Part of a small language model's weights.
Training: a variant of Muon for these matrices, 641M tokens, 8285 steps.
Each number is 128 + 32 x the weight over its row's rms, rounded and kept within 0 to 255. Layers, rows and columns count from 0. Numbers have three digits each. The size before them is the row's rms in percent of the matrix's.

# down: layer 20 MLP down (transposed), 512x192, rms 0.0613, rows 8-53, columns 0-95
# gate: layer 20 MLP gate, 512x192, rms 0.104, rows 9-54, columns 0-95
# up: layer 20 MLP up, 512x192, rms 0.113, rows 9-54, columns 0-95
down8 101:171112150105087156203111103184154155114123150123114171084088106107169157163111133073131102096108124115166139142126177187086079163227156111143111154094135119164173118161111113115169152133161115131080188119142146127145098116160101085148083112075151058138131076173078072133112103089147148101
gate9 109:163074155100125173070147084157154148119177119199063125160108140126144135154115117149084099118106088088170114195147146136097111079097164153105124158098084116181125134115163115147144166107119152088137066159122088109140084142117104135160124102100153094135103063074160070117171164098170127150
up9 104:086115064089094174183129136100154135146173170138096093123093108131105115158097104133126122112144069144152159155161166121168137148096114137157118185100133104173125099077161089139103133089135119139119084144078115125104177090047103101122065096113062155128136140094110074186134163159124109139
down9 109:123056171138158119016131073080146127095160097141078153175094135118190134131187114124120116092097150101177165116125118117120116104154132143071163126084112146132127141127099164117156126129155122126190091188099116082127143122147129150112145120133095055166177113113123083124119137120107107179
gate10 101:080138113091115184106138138072126052141177061149116080112176106127131135126169080153154078154169098150143096132123152079078137114127162139179120151110167125110120163178157171176155082110162146111153150159092129129125061095178130118107092144110128085175130111095126158161142134143184154123
up10 090:089151147162179194068113100097118128110171074165104028094130174155132118147101139100148143137178108087183102110102119121174136197106152127101134125125179138136194187101176104064137130132082061100131152117155161165142150158086145144145116114065138116107156091097138197092199157099109112122
down10 094:140137108147130118141118165111141148104137173205102077097120122106164110142141150159155063116103134125126164140067109101106078220124116072076000099092130127142123139128176183138095141113169170110120108093128085141130156123156146088117143152091142112125085137089154115167072210119136132135
gate11 108:126120168137059174135140145152116145124116096163145084144104115093121189150095149116131145126168133093041116120131120105121115144191161089135152179132119188128184120128110110139130131079167133165164165143169148154091130117115203136127149092169128110153182103174158120132117097077146100191
up11 112:085136136087131141143130121130102137165104068115151065171129061157158112105119122101092191109147081086075125105173073151166095175106152134146149111108064175121169156110143153086160162084116138182120162153152101186085126100125162170127161106173130164140116112136168082115160095122156133123
down11 106:134181114140119097141128097082150120094151050141080115093149124133126123147141119185108147104110110163155132181142120198046197153121129095100157163128158162101106179121096164156122088155121142165182153103043065118129135106150116102091130125108209066139171154092124130182081173110131150136
gate12 093:099084148121100119144118064158145139121076137133142150124093146165111138149132116156126174137134092144106148168124106129114186134109181168156102139023201132160133126093094138097102083131132093134120155167075078066119155187134116122122134133099092156085092159110139174160095161139171140175
up12 092:061105104157117125110160071145113110131105068154114205113107133120101134119157097170094152046127090109115126074069151126147103146115116150116121107034123122152163110103108181118087123115148141140155171167065118179177164130143094130142170132104059078129167116137082205117166102126129093125
down12 098:166126226126082146123090205158137091180130158139143072145102117074079134118093114090080109145125150090118081143120158115090106094151126147122160090193086121122137150168127124122134193182130139144129141078159129162129131124109214124137139074147180141124120063111138084123143150122093165106
gate13 096:100198126205130101114132086128083096106126088101158170132138063153140186140138118137153105122131103162085155119080141130161159153150121148059172136136107144110119095080131186094136158108113158108112177121123177111143129117126113147171158137155065135138141119098123137098152070085161128110
up13 096:082162118134118052109099086101128087066120112115174123125121110124125161119184070089102127093139079128121123132149062120208132152170088127108097176119124137097111154083163144203103104166180137083148111138139155088150121098068186111125074171166179090078131158196124153181140111105155172124
down13 101:138143104143156158130093082128217163107097162089146116211118159099196139127142134092153150125122117102165165103116122144145149123144189166176169122176145184176114128116157117093096068126163104168090096082156154143173143109137148164112168139154124137158130118124157117096117111092055114155
gate14 105:136146168110168083112125128122130113110152102141123094133064115123148194103068138141142141113142197131082166117127122104063153136120096135102131133134134115098057140125139131150186147176116061141117069146134153044158177120153124175127161082055116132149079150164137123122139108147133167104
up14 104:170073177148107067126127111147117110121105126116164073145139094181138131135152108099148131157165103194178151146170122135165118099096172120143146157158091145141114105101172112097188103191119115092102103154122098173142153125090174165154127156039117165103113111093150086187129139134119176085
down14 101:148132143141160159187142173101143126083086113164120133150155153094134076161088111141172115171155145078128159061158165166102137111119086100094133158175171088183147131162142055139044120103160115159105182129078060150121157139126141171146110097093160150169144097090108094114137131077196121095
gate15 102:160139141076129126137184111095161140124156146145084092091125148124193066090091184117196148120157118156144133109114112105167104103141099093122165103134110151143157073113122173107126136107112095126077174148121120140145131116099110189170134148138152112134162132122116194120107090141133130154
up15 095:161095169122143120152192111165096220137111128113098086170145191120150205095107111130159088161081116181089129144178126162077105139170186142153119148122168189126091118106115145124115186089115158104165122138096146112057147190193079126190122135131105192134097137067122098146143139128133133145
down15 099:136125101159136061079072174097095110112139092133171147145147108154122152060110117151153126109137125092146167131122094141065156164155128109188100094132153060147201174107098152095097094140188096104110127177177125106155133142060074123087110154110130100142124084133121139135128119193070147160
gate16 089:153092095130077133171083105089111189156140086088133167107118152226127077116171088174162102145152128153087120067166166171132103132156121148155170100169097109165066125174095169123146165130128128180126143059138144124135102105122113181168180135114120130164130120103109086131121155088171116089
up16 098:171124118161138176087155148085162167206062123090121154171116147104084109094180085160131077124113152147121166102142093119112106179103176077119136123074171160085150118104072075114154180144090144131141145137127139151073115111182134146126115120144125167134130141043122077112111096142103177166
down16 097:101139127175136166142126121124144102059093100186149117130140082128138197114084139088123144110127108077102073127139181091114090114138122120057081116179176118149168122124124120162108123153079121147147130142147154049231124122104213189150121138144119079068135125097128124162144123099136154128
gate17 096:155091116159123144145121141199097133124095078071123184106118083177146132142148073115142129191114088160126164167150104114176141104175106162099123157154117129155136071087108122129098148125177074134129136078164106147123159088148131159185142137084171076132170140118176087110140174146134123128
up17 101:132144142165090130140142115134110148064160123082129100135154155096121162155112195113083171182154156141114123112107167104124106133108123113147091096137113128164136093127115023124129150122114124117163092138104189138104140111117071150169155147154174117081163157109089110139177127180089097139
down17 098:123109148046126108122119091102176105182163039168116139126112126186137089082209099097164083126122160102104134172194132178109173114120113141096197127122114102093098138119146157147127147140113123102108156139151109158157151085127163107138147146153087151147099107119159167141023144055175145108
gate18 097:125102140139078119155077089124130153100127169079147126075167170121115093118061122163138113126117187181138157140124101147103171124126180149118125092064101114157132163142187094152097151170148081123118142203116133084170101158090137105125161109128127120121122166085166139141103079142097128170
up18 113:162137134135099193079144126079140124129085120133181161137163166124092129166161164142106159119094087101101122149138141172135126141155132134147126072155115156111149105127096212172083219132082128117147173181117110147169088087122129126139150131113140123088064152120156152121072088105153150071
down18 108:135169068135175117097085084118136061096080147123117193146102127155129111106147160092155166071167122175147132108107184128117085147115129121149213128093145103141209094089149129136107151146138159135135133126124110185131132114175150094136108143144135176085121162133114197162142073145155144091
gate19 097:201129125142117095141139093126088113166118157114094143126172158163117127101156154104103096126072107111139123093207168105235144061147095202157128117135116148154146123148107127128111095097152142163113110165146105114098126130156166152146111121165104126105140131108149130126156141074181160132
up19 097:112149128105142121091020134122150091168137165136156091153114187166125097137126169153144188113147148172151121072114161151105153126101081101117132135177119107091153157115053114148095103114157164128149132132098089135137076151165152106130159138143113117109131133114135084111109140138132110182
down19 106:079112133089069130101140124150148133097143255168106152163142093130155110150098101091063098110174172108126135147095154171128131123121104154088176132082121094136167163088211133109160148090093093122151081099156139128153160135111136076116082188160101146107110117169159105123143140160116136084
gate20 101:181085100174134138121120126116100112155101089143112117176113140138136121140128112188158109187106141106151100150226197157140108171118101165154062077143097080131167097142140188122143119099179146073169134141106142125119106171187133101163129175116096134097147116177103143182158128120093120126
up20 098:099090094154161171126099206191145086139106144183142081046153134171159133170125132115124148082160134094108126102086152101105186080133181128171128119140195117157121106160084103136143148134144116118149116131117085123113131115098151146145119058088078114114171172150087117125093110126067124156
down20 100:121146128145137097140120145168096118092071078120157160163154094104134140152112130087162106126136160148113138127136139162096112122123140152152091138087116124145119126099156140093139145124103102119145102102049083153173174109147175131210183126119095092145143066138119152163133168116101102094
gate21 096:081175115149098132132124149123139136117141081119154161147114148132105130150161115088145151096161148121143186099167092054158080186159137085141142109157196167100106127076134202161069111165127149097119187159134133139165100173099170097136164115107131106096138179152107133111114142099172092118
up21 097:098128171164144179147086052113118164131163195167104106179123163141113133087116161129134127075209156148167143140112066118115104075116177123095129150081116177151133098127090144178141147113074156113143132155143143111196058114153203187145127149125130112153090124074185141170106072106159104101
down21 099:160103141113122113130168137132210160094159174069127138152131095161110173146111116096108155172119162139084130089137128076133105137088135106144157105153183146115140133098102115175079100177169106101128186140125084140071239149135166110133133118140146131106141143118085106103120143131151097127
gate22 103:145116122135148094128103158083121153100170116169141157179102148102152127150188122125114103183080104193187146097118138096191131129091111162076111104098120097117151166132125129155104078162154097133095135041177173203116103159122123104142122143114144109188163124142174066153165092125188128086
up22 101:102085119121168112111089129116117128148114117141162104102113146139094135139165161106142087132141175128146145158093086140102104124122085139141151106129117139105080160109134099144181203098114192184133160049165125153138076164093060080051079133079125120062106158104153172121150097111130156151
down22 102:122139126076128155109145101101152112110141083181143128107152149090055186150091094090120089112166086126142137113132148110140150151089156133154121124118158148157161115139153140172077118124087171102105097153111103095136131151074174089153169110114086150140129087143164082149097107118138122113
gate23 103:154051121137148117127131198140125144132147090169180136091110091103132163126148142176163133158123172106107137172116170187191157113108073132135135098129106134175068113114107171177115138146126174089192135114101066147069107120186141113100116101101077131099101184158090096150140123138142172141
up23 099:100161126142094107144105133195156147114164195097132125109114119097095113062176139147145119127141104161101165168118115110165135121135071218095139161168103148109143104147117135093125145150129192149159099141099078150090061167115161089106073158147116094115138138116073151165051119125125124112
down23 101:114124170118187136103154088150196083124121147122096092110151099160180172093174121132134130078158100114104118128132113097117147108124100101099160122078131194077133157108180091121112105164129064090150170172112104126161128097026096103119140144184191129122163133105177152065193127093120086161
gate24 101:167117152148137208150137070133133143136115142226093118110133104137152175127115046148114164128161113109154126127100110132095124164127122145172119139135093112113106121077081152121175117060177165082134083095139099160131134157149182100135178142141119099160158100108145114081146157096116136103
up24 101:137137126099155115129129115172130161097143154126122138138170177126164120129100137114164079154118157077128097146139098131096067115132161178137081109102130157123151118139118151153138142144087152104142172130121169155090062130126196100109129171164203125122085127137169140185124052083145145121
down24 100:103151219117136193173106143214112091127097118132180164144138181133142107130099127138126084157101119168134123116076100113091112120164152135151098123126116155123108137115121148106160132120114137156098115140129092151149131119109148133122079107139130140091074107118099073078132157143108098088
gate25 100:138131179134149186118113172133143111174155087104113130166185083125122106127169076138130094154077133189140137143123108049149081153101179168139113128119098124074115095127136179143171139090103169167132143110113069138065130144113136140112166132162150108134160106180131133124120145144120138129
up25 100:142111190059151162127087208120116120189176185153105143134135158091143116117102103115158157098115133125188156099063112125176123123130153089119083218148128115179123134122117091104172122141118088160140092142117109135129113101119073185102117138218128125071146081118113100139122159143156101057
down25 096:107127118141119156116131156094134150147100176121111141119090118148089143200088117159101152160139163118141114149093098112097127072130187193129135087195142094136161081146169093144065173176163108133114160156135136091120172151131156127158067131113160119175101135160182165106126127121099163085
gate26 104:055182139103135148191157070060132147117106108165198109136055165154108113115118107094171102182123165109149100050156084121183127126141140157103103072096101112153141113118170133112117105152115147178108181117100120093107131146127135095145111159137126073147140062103099082122163056128148128155
up26 095:166169176181102149129153125117102124156183080123188111178135132120131106084137116087116157089100086125150094111134124175057106143153141172071126153106109127142164150102135117218113125183081122123112119116162159158144156154147130161086116070098102159172114127156161123158113182210132116110
down26 099:113164177153149135127126091125169086126104107133104141139158136087094136152132186180114134134088175115105119144160114123105160159153198115139124065133130131196146187092107110120173130128094148147173067131087112158100113076120192144142128090068121095155120135150143096104172180107142081130
gate27 100:129141164144123133129172109087133184088092152078161059158096124176111112124108137114182119211078163103148130149155150088148116135153079176145183159141096124118126065169105081128147142068129080162151203107142088112119159115110155182120103097126177121155135130115108106106113087112117134180
up27 093:111112117179133157210104178130087125098107119145154109153131101148101072146155149195131091144181111172132107140157141145168069161134162128109092117119092144093110012153122090107144117121110115103158114138137127123137136146088103192131139107132122036123082166178111115132142074164071125115
down27 096:116100121160179171136172033110101149119156140118131154106181122164110117084143083104121126123080124143133114138102100141186115109080140143077156151108126088152134152138050143150145160134136096106108084157100167141108137126104170101146077106194075122165081152112110172152074134123212160183
gate28 095:158171172072124123104094184177111072110125109115156152122120098090125118125127121141093107116129080136109116146090158064118091151066108148108123059149121087150125163121141129128162191067099178132096147118175131153132131074046113183139189105127131136143133117125182155110136186127181123165
up28 095:122182086125176083188119105121123135086093138157125120179071085114165143149119102128160144095139079142092118127096149173124170146156152142113118127101172109207119076128074162126118111136112110122115198115144101135106150124061116129145118115109113077121151165122109114185096152108154130144
down28 097:136157128112106135140141121193117144102120073110145139146184093134105169158141114109140097092095119101123115139101173108145121097079117141142097117106103101051093164161163102099125133093040177151160162133095195149178140160121075128087141130135140150169113147180153157130118100171198122134
gate29 104:175080170111112107153107124126147086068146096156164108209113097107119098127180189081105141110160116146138139156123101138122127109093153102141114128164113109068102106103130152210108082096133147130126132091108145115126121153123103143100164096093096086068103090198158138139104123065162196159
up29 101:162109101072109151107116081191149119112161147105144168123113154156128177175118122062137076119138156164160129125075150129126105118142125163123144110144099094131129133123177138150115102124169105139099135145122091199127068150103138113157121111096138147168165101124122108092148155137070176112
down29 105:119137129159110114080125123145172162140107154104105122100128060115115163139146129193128085144119090155136048106098151120075131149119117159188096167154082174057090114143154105156116107130102165139157105125102161115122151133130177161133065125082133157119172148159144087172102157168143193147
gate30 099:101075124106093055148119105131081108131160150155143197110109160129149175095132107172149150147084130125143160102174064095085214058093147100129091154088110156121137143122124130106108108120103104130140071130120083137116116090155116128132145135168123163188121110117164087102114196170136103171
up30 093:136148158178105081115085115120159116073089115129135127112159165165095121132192156066114165132126132118108152121165152100153192139115148119123166179101169090140125150181127152141177102152139178131136079121166123152122121099107158073134110110038072113065150064139146138119182069132168192122
down30 093:136144097149173112135136155129106130120122111062154124135138100133131142113082203027115168189161135082188132117136123103152061128163105138110136133148172121136082176176149159094177141126153147128124152136160135133136102142117129108118138115090093130158151100164154108169086181100116083049
gate31 100:136115176193084166130158153145080178207091111145122153154052160122103060145070177120137136128130149115131129173112124142141078108137135037144094102114143171188122147129116124154123103099080093118145146138127132145099129100151140173139141147100137125076080157136071128109154145073147118173
up31 104:108155147113139122105152201113108086162113123170138146114119074144182137168106129136128148131123185142179140095122071119111095152197142154155086185119089080094140101101093144065134088125239079177152159093130186126087132152083129121117182151090131175093170176144123135144099121132080130116
down31 101:145146109147165086166090176109146146164164139094078110136176198177137170106064131125071100127114101203117105153168135153063086101067119178080100128100142165123103096162084147130163151139161150090118123103111088105193148163189127142091135157097128103088173091107111187112125167072126147102
gate32 105:066063184118118147143146069104136143120141082107127166088058192098117063139143142069131134136093111117187158120142093161122186151124114140115091056105175102102146151130103141159099123133139113110151134148069091137081169195085112178103113096167117147175103137113186142109041159109152124165
up32 104:146115127161115220073112170136132156123102074142114185117125112193122148131147127097165139101089091137095167161149113185100103101118134077142186077138198130121186097183130107177125117118114074109147146126102121115173096166185119136137160137152088122130174113162117148170106136110162094155
down32 100:115123073075153147123109122081144130071157057135068094126133073146120146115093115166141122140153124057154122117118159091131063164152083149184127137139150184065146140148174099114186141137196114154169158099097173084179141178106079105117085152052124082106143140091146097131132146115150136134
gate33 097:118112154131136157103122090084083085137059152142144172167173136143086086132103200148200116104123142127152174128206152137123126083093105103146082140072120138156157148101133158090179074160143127073119067080149163119058154147190173138150147146134093184076119135177127111172064137084127101134
up33 101:118162100127146107116081136182124159135121153124051086076167134171165123134190080167150100170154129131104139048125127167142124137065102102185102107133200106141172142162110166153129150097151092151067135130160143093122153131104169117140154138131123157130159117135135074114143144197051099058
down33 103:119147118105094172145112104117174122112081165101122071183210112109119157142141099082112169102066127130126146152139079127143100125180089082124130140145167095111178195151185100162141172091085157219086153130086111124123135150112117102117144078105157159103103135126131155161103112198101142153
gate34 096:169068179138212132104160149074156129092112137154132153153088137089167152117101160079185155079119091117114142087089164116181108154070127130110152098174098133083111130143108133045113104127157185163157117112146134116190137127170122166126162156173140143092134138118137100120081129157112116174
up34 096:142189130123165168119150108097095107171166102144128113132040066147141107061130111091095108161138131207117163151171076096093103144170107071175141084106128170084157113118082118156119116164145104087170044132142174116165153138124128131161068138133135198136117085101122135145087070094123095123
down34 099:153153143139139175125137138137142078084159124091155137156134143169141117122063134167086137126142119117127111173053134166156159124137120154157136126177067130095134112157054130095168119115129185155088143110124101104142167141189138118103122157101189114195110161166078155118114138172138112139
gate35 092:125155157136128173101163182111104095158133123086135149143151135112195117103062118111124141112128097151148109126136099084138135121123141110142137096112209161145136092131177089120117105127103155158102115108119151123134149158134122115050174143146066172143161114106132076091178131166149101162
up35 096:190128082149065152113119097150104165180090106108121125134151120168086111139141070150111109114092109139093130134093117137107103162113196144150142115113091137139178098088121175176189115075101189155105130178162145158146115156139087108161116178096129097110042126068127152071074163177129128129
down35 098:126105112091153138142117204141108111086149134113170140143107115087166114163107136105114192088176145146181093139106119096200097114178106113126119137171122129122080146177206098075170165150112144122199059119137144168076080123104085126095161089164124157100155197151063078234094062160120109077
gate36 112:135093162104155102120133112169188133108102127117159095183113140135130105120171127145105147133135099193172182125122101156136096170087071164147152075151094124110144171115085144125055129097113131085115148099109127159114124124121181121116153127103132130095106176124100129074111119108137122196
up36 111:090140127081130149132139132149113195106107136071088152122116088109170130088075129175156132142164123154196101114078094172097115129151133132148113142147179108141154131147185162086146076100155184092186128079137119162137101134205169151143193138144115118089144162140104115123155103097113139106
down36 105:083104121146149173101115100101121109096121119168083093136182096115075163098115121122176174138102163138086141185137165087138094134130111129054197106055179221177128143123135157175104116197093144178088118063084116105131130168093112091138103154138140124105143127040144143126133145115146117083
gate37 100:085092148145136117157150047088049142079095100119112097105125211142151111095132145077084148122177157102133106136131169125093158131107134142116123152105158097132152083092063150155112101150187157166147111127075138163206086145180134133147104179136191113109133126145204199111149144192170078117
up37 094:119149072135107139125154200104159150147112105117079106082070131130120149143172133137123128086106185146117136123128126123126121105066110157077106116123109127140221113204146059129134183139138141152102117146106130076146174115132148163154110157121201126119106174165082139079189138133109113131
down37 093:116120156135134096097118219143117132138140022129137119184107047118093142134134147136146124153133137158113169126088142172202126074123076131156154175088114125131145112154059120113102099121130166119136119188172118152133157172159085138113126147108136175176117103090088165122120132072149130142
gate38 095:114126126098088107152116136102164150157117144114072176120141078154154186110152166126139068141111205156109087128121160175078148153106136112114167099200077145085078171179107125177130167136136148143180142155120093159066106116085174110121128152123087082136117060168102146085158170128131146195
up38 091:135135126183139169142087150150089105150117151085122144095152113162087159157070120111136132191132119147158129092123124083118092105175144083108128147180181158114110100164093141175120059138123140085091158192122131151133068067130164134114101120181177061120097121145174069117160126173124109169
down38 093:156101085135111145108106140136119144027072155088199142145146077126134130135145148150178113112114107160111090157153148110147116101134080138140169165101112078146141162098140148135117125143164118088179144093188110100172154128143097137085149127105186142174070138165116146122128132137153121124
gate39 099:141093119188155177067165161141117156162121093125153141213049115170136139138153185193174136180132110160176126168096140147099100106141126117179136140109088110123089128093139166167094148108094112121098138151061099142116069131123172159144162113114131138131160162095158141095115108155170112131
up39 101:128125138159157117100093118134124183116129117194135109167083140113115154063177166054165150131122112165071137156107182152142126180166072136108132184144085156092101141135108122114133168084118081117090199184161111076066116131145154114170169112159127137116113127159101110071127145122154131128
down39 102:095151119140040124155125149113179100086145204175168152130109108073156127146117101134140118145150115128141125129105153112161120142208120140141095083142113159168189108123152173157164094087093132083076140156159216162122192194118124137160141063129135150135114118054129135093126120162102101127
gate40 096:155134104096136116159111090190127174153114074147084141119123127181165115174147189197119178060105140163125085127136128074126178149093075104085114145128138162103123159158161091110159121069145164137137153162095189139182143175126155137148158129154116096083089122144142158121137160110121109132
up40 094:103103120138176141125065155155127162140121105126143154110161125164155150162139131133146124103146143112122135102158155169188132125115155133109155148108054141128117126122149108055143123117151159174133181127176146137124113162078132156174200139187088107114100127134095131135137145106094109176
down40 097:143138112159115075097108088171137111151125048127099089148170103168136174153146122144111120142150066125113101146136105077119142218199060125152147148114076123100144113084168181129155167119094161120103128172108092129137168193151116194142145104167104141119136198154129100114145098109132152103
gate41 105:122081074067138087117147084148105188122082136102100108184151107140087054106089068101159092078162157140093111157158113130141089174140123163141066139143114159129117125110158110186119056164060138138130136122095108101128158142122140137162111074118128141114148120110139089093152210134189171140
up41 110:106160106117097142157112093147130134144138152121106137203141117086163131143094103149113108188081099124124097133104174077078091120108138140103116116115089107140128078081127117110109192123219117182151112126171138097090139163189137147103165104155109112142097106157123073176142164117168137125
down41 108:139060120102131174084170120145078182142148156137144139107187118138102166116093172165179135123117154113089130133168129110063142167090114116160114132146109187057060151133120103065152150184143144131127145142123148118087205067097137160104081118121154110160194115112156101146091091122094156163
gate42 107:129153154164117146086147104091102107097125137151121152156083114107133153117199149117126085144067171136096114158136165129110151160147183112157025081074115170136095216149130087108110147135099123080140152129138154145128118132064114134130148177132085156091157139145169172030110129141136106147
up42 099:137105147191099105126084089208145164057142110133188156048062139104115101123071139178176185077133151160183133146098206121140084152084151126100115119152132131132095140103133082106082146102146143151178114102087099096145152126067137118110148148162180138097178125132141095204087161136176168147
down42 098:120124110110168092113123108133091158169116114148179125090104106132096145158114184102136150115092161151139118081124111105130128125150125193143100177181116113087190144096175167148093108160178099103200039125120137114143133117137096097081128082142158096182163148115140137163152110067122143147
gate43 102:199049101138171136065162101183126137099163083148130170150147076114103110139149114138108096124162107124143126113188131154122145082095158132089071071093150186150151139140121160112125119077097135084154172141100134038133116116109117152115156134128119095118104153153149201114144135092159110126
up43 114:135157136159105110131095166086147130164148187103136063135123171181187152135124117136158177177185093106110119141131129164130145074075127136120123136138145142099068098107106164074161120122160131148168109103218073102114146135124128148118120131129127083054074157127081100119072142147156152154
down43 109:128084175149102109140150100142067106133144183116137089122128139161138148137112125139105168111084102078189126139118121171178163112130135118135105164083169113134041167175065105164067156174139126109144081197098109094173095107103154177141082143147088071126173166130137147158115062094166091106
gate44 100:178095168159130133130182102108169144093138091089109099112170116145079147189157154167090099143131157170121090153122240131114091137159105144107071123116092153182085132120104135150141115108090213182168155082164113075124175118159160142135185136078151090175183132180160167155144111115129100142
up44 100:071152136163108059160063194130160168122131113161117102150150136125176090133099144118130165110091145111098075118178116119149108045055163085081147094107128101166119151128104166194110178113108143098197138082105141096185118094094122124140098099095152131130103128149164098078128170152081134111
down44 100:091122127101121194188103143128110145131180146097151171074144142051141083170178109119108163136159142086091148147103132097138136123158145121139127116174108085115157103151185111166145074122124070094146082155198116142124139138146111157163135145192130152141111125121086097125112123150148091085
gate45 095:152158157119107169078125118126149131082141120164100103120164069147081048093121166066090140150120134157137118113108191031145180161108111165123144110115163102085199126105104129153077089141150081106120134124098183144122132183117111080092080135151134185095137106159191150069104135150163147155
up45 093:132174146115138072123099095102147088153156179175127068121105092159175120106078139144142110121111129105168116078120089157121181154126123065093136162102117127133130118062131105202112132153100208082102118111189091180120112141113131156133123157116115153141143114054114106152109097124012147100
down45 092:151128130163115210150133073124180116173166162141140070135119165087182119158167141107176090150110114088189117189094112111099110110173125090105137145135151133139110134127116147119102139146137105194169105098147151090197076093110102079137132143131033100083134129119122104149100142085143128091
gate46 103:110146146064137096101150134065103124135100134173136094113102094173121156148117117107092131133118099157100067107115100105126113138130142127151103159133103160081091107110103155175121099090114148140202128173111200083066154122129130132193098178108070109153147105099113156119134143139161130193
up46 104:143086138137104125150162125096151111113109168153194154156141116125160113111140112147107119127137125153089102152173074148086104179163087122141152114170116110143062131139139119114117156101186182067137127113139112103158126081155109056146177116124093178191133118134092069118107130126166108121
down46 106:129107171117078123166113091103177060126061079198098147095121080109130118130108090094116154138094073159154098121076183156157110099127086151140171196107076157146175119129192108126107118177112120111114124000077136149074098109104119122119121115093131133085165145095056202099129142105108125185
gate47 103:124172093153093139076158095149126119134068146138141130154082084118162139143102107121114168107131144157113166151163089170198135154094116116139072108076126147112101138136146146170113129112131138153130086115166090126079126120099139146115146163132109181123171172120152114156144089166114128194
up47 108:144117157200097064167140203101067165132125147114102080111119096123158104114109144157098094147156125126119105121142139123140150159163144150200096139144161136143086123073141136097085151192131096151201133126125116084218138142164139115147112104172132112112088115111085105101146132109136129167
down47 109:128125129152134139098132161167114088109119211074090149088155129155140114178133164195113085113127079154050143140181207114094098121184134160170142125135157164126071084056163149170105058141123091172119118152128160101185133109149079083161164105167182054114120137119120091080198129164145146146
gate48 092:102126116065164176152092093137099098092165139125112135142150155131179095160136039109125141087145075163111141108079051155083170143131102171125125196135110111101149149163165122148104073127190166141110102124083096105148131132122157114125118116063037122113062188118169131124181124145130137154
up48 097:091093107075149149146071145052171081133110123093154075116116158127111071092165163101119104094172085103131139096116115107137148155188150196162158136113076106097137117162112089089106115121073083153139099086107087079135147103102171159202100072187107118083109127124119136150099165106131153122
down48 104:126126161171104141106156105169102094170123184162148158106068067145148142166035125156111167184115109130121190148102122119108098155047159070131121098160113185135118057105136166099119136117110098094084212110100182136149128116115121157084143175108127120092115125124087176134146134059155093108
gate49 098:103097087083085078140123113118079191117070096142144131137094114142133086084094190113146171125168136101117207095171094165133071129205131135135121059095087149095114182126136146136134129166093103113098152136125158040123080155139144099155198154065111129144115145144067118142132111102166112137
up49 102:163137133176167108128110129131131098110099065148123147113086147079088119133165103154084112092113114190079118159082130112113121152131162130056131158157110189143134153149175161245163180118082160112145165152095156056131110097116130108138120158120134123168173142153169152090154118116117129132
down49 102:188121128088123140152146140125195112141122091165077125177138156088146151167068133121184140155100104138128117092115116153113139115155086103129129087137098117120086105066253104107173153151137120166146104160129100137078147154110118088166160156107090166146119139147083136115119067101117156125
gate50 111:131127157145104120169162099160108166106114102147152076146147138164136135053157124142173121138144177125153109146168158121118154143071124176099153093139136152124097055115158131151162134136151133122154082170125176106120157140073130100067149124149150133092088186147058122069123125100092159132
up50 108:181173148179130122089083115172058115147183135126152084073148134147139096136101119120187184232125128184153135103110094084127142116158103161174104138130100108176138115156144111099105154055126134098108122150173131122125100096103149148118106121177143091115176164111130140144174109183107141165
down50 103:143064125143129169037095140115198140094138115123147113099187122106148116123111141152109153128100145142119120108104115143150126140115178111131164215142031109117170153163086169134179095126169100124110128160146109124108099124099143079136127160074122127207078100156123089166076127101081122087
gate51 103:112076085130102161160195141084121138121083082157122119193138118138098164143171080161087157117177124147143093109141108098156099123152162160086113105106137137205168056119140121125080169135144106066072127147127099173120101070188103121150164114153181167169074178101143088141146124174123120139
up51 101:107133156114126138188137117185129057054161158120126112158098215116132080109083137109090054119167107174122119150142169154178130135182110081148167169167145188124127086134144151180124143123112136164112142126167077056137064106107124140178111140107109082121134150158089114097121176113094166173
down51 102:129102186105168082184046128116166057125117160139148163150127186117109065110165136105131113106123129107188137135145124158089169153125077147130087095119105089127123142100154215115093138108089111148084106140148168111123107121077103123170051122138127166148118125157041129138065123150093123158
gate52 100:105107165098118160120154157090084119106123090139218175140175189031121155211093103126109154162114079109143130144112074119077132134106150127184145093172097124103124129142175135186110142071146194141125108136166155187151157106144134149144111126187160173123115128114105079115120124103149089093
up52 099:147170140133098130152092167099180128142139138111113149140110064089097133124067110113158109159148101117090144124153089117101098145170109123107064123151141094140130120168093159108152075157171063139169172115124122138097085162162097128132112098093132079174131149159138226139159108117121100093
down52 101:116146129143124131030137105179091053108192112085115085102137126160080145088098071163119130126086142147064156076194117104127123138119092167097133127178099129099153158170062068146131151075121159148192121164135116109160116188104175148141157135129120099099128093124165186156148104137168133112
gate53 106:167147119089134093135066101111135152128177123124186150153153135091076111131088133118139181092106071136140131157112146098141113190140079147173079093099163080171164130104141193102160123155165087171143136116141123085162040136164149129106182142159158135112132069173125135156171137110161091085
up53 109:143161118122101102123031134112141144085157133142161152168114144114117107164135156110113139077154113100123151157048145079050098132093142192077201134121166072124168132108122155150046097178147107145126146116083153151148082149152149153100118179146120158139161095129124136138149113154213100145
down53 104:130110149124114126108126125099178184095141133170106128146155127135035162159098124058095159085161123171141111131128162166155145162114085179162158151130118161065159118143120123119084116139122110148074139158158114115128111104118229112131141125102153094151160104126124142094110140135129140123
gate54 096:142111129115114163101145137089137148166082160127107138151114121172097128140126095176143134188156169134133127123128179169163144074099126049087132114148117146153108165167136180136089122107126101100072140112141139063163073104111168156153177127145139161148086136140047153104142123103134120084
up54 104:137162173072097124177088129126098151143100133140097120130171175126173076110093109168094115050114120152126113131143087093173177149120121157136106117100190115116131083159134137131094104116160144143177147123141096146131131062123091133147121077115130068137185136058173151167108114088163165129